config.yaml
num_hidden_layers: 24
hidden_size: 512
norm_place: "pre"
rope_theta: 3470.0
rope_fraction: 0.5
extras: ["local attention windows", "shifted keys", "gated attention", "attention sinks", "value residuals", "hashed n-gram embeddings", "an embedding shortcut", "skips across layers", "capped logits"]
lr_mult_up: 0.66
warmup_steps: 62
schedule: "wsd"
max_seq_len: 512
Each number is 500 + 40 x the weight over its row's rms, rounded and kept within 0 to 999. Layers, rows and columns count from 0. Numbers have three digits each. The size before them is the row's rms in percent of the matrix's.

# up: layer 20 MLP up, 2048x512, rms 0.0683, rows 138-157, columns 192-255
# down: layer 20 MLP down (transposed), 2048x512, rms 0.106, rows 138-157, columns 192-255
up138 092:547451499499521419553500482489499444523543467581440460517492527460502552541594486466500473506465526469462449493535507471482494523572516470427455542507467522428529498523468537490551468473534562
down138 087:463523574500533444570513568473482457556545474515498527552503493528492510500579534507472432479469482536481577458532500344494473560457505496482483505480428544492492476522534514478508510453576518
up139 085:500438455502518445449535529543488486467442523485477460584485515551453435475505517579541441436493525525464504510507534435484510472510493523426491509477519521472517491529559511567530580489540503
down139 084:446503528535556555472516534526542517511503451461506507450531496548532502563557496471529483516486435535470512432460509433500491479527530473496479582548471473479510497466464484538471529546455508
up140 110:535473463493534489478536535548524431516531495469494484506533498583502483404555465423493473538468504534501514474497553564443494431493517536535456547503464441548473454509566573487517473539447453
down140 101:546473553445524544535496554478492513452443546539448476527554476500508503497522532539536480512536446484500479523476576638464512561499586491553535518463462482518565479569509532536554482472482478
up141 127:510579492508508531448493518520542501538470497401495536498498492440526542554374461639556496558470509481476486467527487543464471533544441547524525504499577466530453527551514428490514562469511449
down141 116:408518464439538564524472462520547475536512532456469625401548499490496452481489486449582467532563525454520528541515526289478473535517551572525456523511523498477454470569522474466480498455431555
up142 103:451478500466493513533576534470493500504521516531508528473471482511400480583520473511525489416402472514440456501452467486428471516480432569546601473467517514534535499512463463450535429470503520
down142 100:459487503540497470538516494587515498512528454494514493496541456539505502509530549515501500447473526494520480479552395480462484476467495481549455505607508501527467536427509498466524526522448491
up143 102:502544526481482565540484506508458484434520574481481476524510495510493552539555539500523525525470526498443473460504505546526522533505468539448464487523485428531519443550491572568581479495544500
down143 101:449475463522513486491508487440515551554461572462521489449517464459476501489517495464490512503506501486514483490473546615441508458416511523565460449521535438493493553472448451504444561448535566
up144 105:498489523491497499486425507449497521500451541426465555644525516465447489476507484515430530516523542505542418507483477498469481516480479478508528581469523551429453531506419495492482501540519472
down144 132:541497469536536500482518494430494535470526566452493439556524491492492453562504463550544513562471471470485521563512515405447449557529504437489425436554524554498471556528573545571521468566505546
up145 092:516489555530481575453486416472440539531537540443615542464450549545473543437551522448487497467479503517541508467553484561458459559460436508474482586560465489505505494556472482554516540458438453
down145 093:529488505534465502510495434547562542532517542512558496469501528508454441420454560487439501504548491482451515517553473421589489571559503494575468487521531494485517498519498512563529432504489519
up146 082:503451456512497471486522516537545450518482557494513491490419491510405538518518495436509467464441439509492452520512503452455525427442534488488478545518474517501564570442544448441460546512530529
down146 093:557565521534522461444512472433471501471508485496501494447447538476606489503527441499536491552486507517507502482511483028543513532561500526464573544530512507484524488509414502537491508495534485
up147 084:528513454483532498581513440451445460500541446538570491456559510504517463458443569484512525464484486437513506586502443382519520578455453474540500433491477546505501486549440493515517545472463478
down147 093:455474530519570581456513486548468467525501469464432464436522441502497541477479453492508480513558484433505521485500486458540487537440503462493507511537496491515541492526484472520486522537555465
up148 096:491477520403541516463498534546543516544505487418471436438557441487521580566530484494518456513536467464461521518516537478521467455503496463500499515532500493566405456509534467467488499503494465
down148 102:534510527528535468473530552509475442415513495476564506441526478500497581532474442518493493524513551487515445550543491403446501467458478512535510454608465494563489489471538493481489488515506557
up149 098:448441451497525437482530480466474494514401487530506470472494529412441520488484510456564469505492493463505480464543508462468539474471514467494469476470386547540532446467414457483460468438516549
down149 101:471569423416602475470548473449435475541495473537570498522421492532493511543473527505508529521486500541466481444569441368480538470564498409523515446531448497594463494519503462464522505497488573
up150 102:544491541504531474496554498502521568565609453571478484429485505472451557498432489525601491513490483403480552513446462504516558496460471431478535520522498504457494472543487505547461475440485527
down150 107:514502511472516536481507470516476499501420547392508533564474596445450557496466476472493496457476549526518492496546549472520524565505445438449435550587516546526523506501568470446473509488538421
up151 103:465455539522508458521445549468483445501521454524447520485508530559537463474470480497533441484547482420463450477456442528503518480492497531416418497464429497508553517407516478521424470494545543
down151 108:415421570499548475538531510500504451492477515567478418490483460569604422488547441515472495467479493478534469517488501431519491504425438526533468507621407504495480551457488509536485520456522554
up152 081:477476445509499612481514483494541496501414476499495449422528435509502494522469507585567483498496537493497500506528506469509485528448467500408503430518525573495578561533474444477463510490570557
down152 088:519527535471493506545545573441609468529439464501517447494550464456473450538470448511552479489509516472482541504521502341490506478456511490507487502465626501514537458361489456478510529497501576
up153 081:569557475534514467531535517494488520495482546372486468521534579529424483523490439571417465539567484556485508477517494467462480578482532502504443427454508519505485492499445501440510520544501573
down153 078:544504607469401483491516532437459482555511427509490438530526480506504554539459485492408435527504475578557487535499538377488553494540536466493452489526542537509505437512510504502536456549474511
up154 097:470557521394423518426458546522459506556516485498475540492524491526409471541485555548498443545471535485463577474545494470439538537442517455540528473514537485496495616503472449556526484521514489
down154 125:514534442451463607431511461493405585514552457552505584516467458566487533484466514526576496452501450497476544474511510317485517515490456432501459548442515516474505488434475538518531444513544505
up155 128:504472449510484532500439438537472508536537485455435494513519486472514567441471450498468491497512453516551513526455428553481554506511497443492605534482547504533479526516537516539456520515513594
down155 110:538497521487464542503471448522527523573549516519471556453542496461506530512540441499403503484534470541497549535520539487555528531473525469460534572453561479545537538518502509527436514543441553
up156 109:490494523550478461574515508517556476525545534491596502520533459534454522436410500430447556459543466486529410459491544545394496543485450492524474447455522459436434475480483573562557457471492549
down156 100:538451483584544470491483442545468405564492475482543474522519529512514449498575481457501530477483492440453512530449551523599555515505486552463433520529600461476521538513487509461512496454513496
up157 106:546555574489495518486492482458462494578419457496554470434452482503529542542546502521505416554509481468576473460476475574396555417510477524452588518482472503455556539555531508507594575567583447
down157 102:485509471497514496528502583520551493561550479597505497440531448564458467510493561491526464495489474514573574556511450534517434471471482525536496522515552520493518518481483485513460549479499519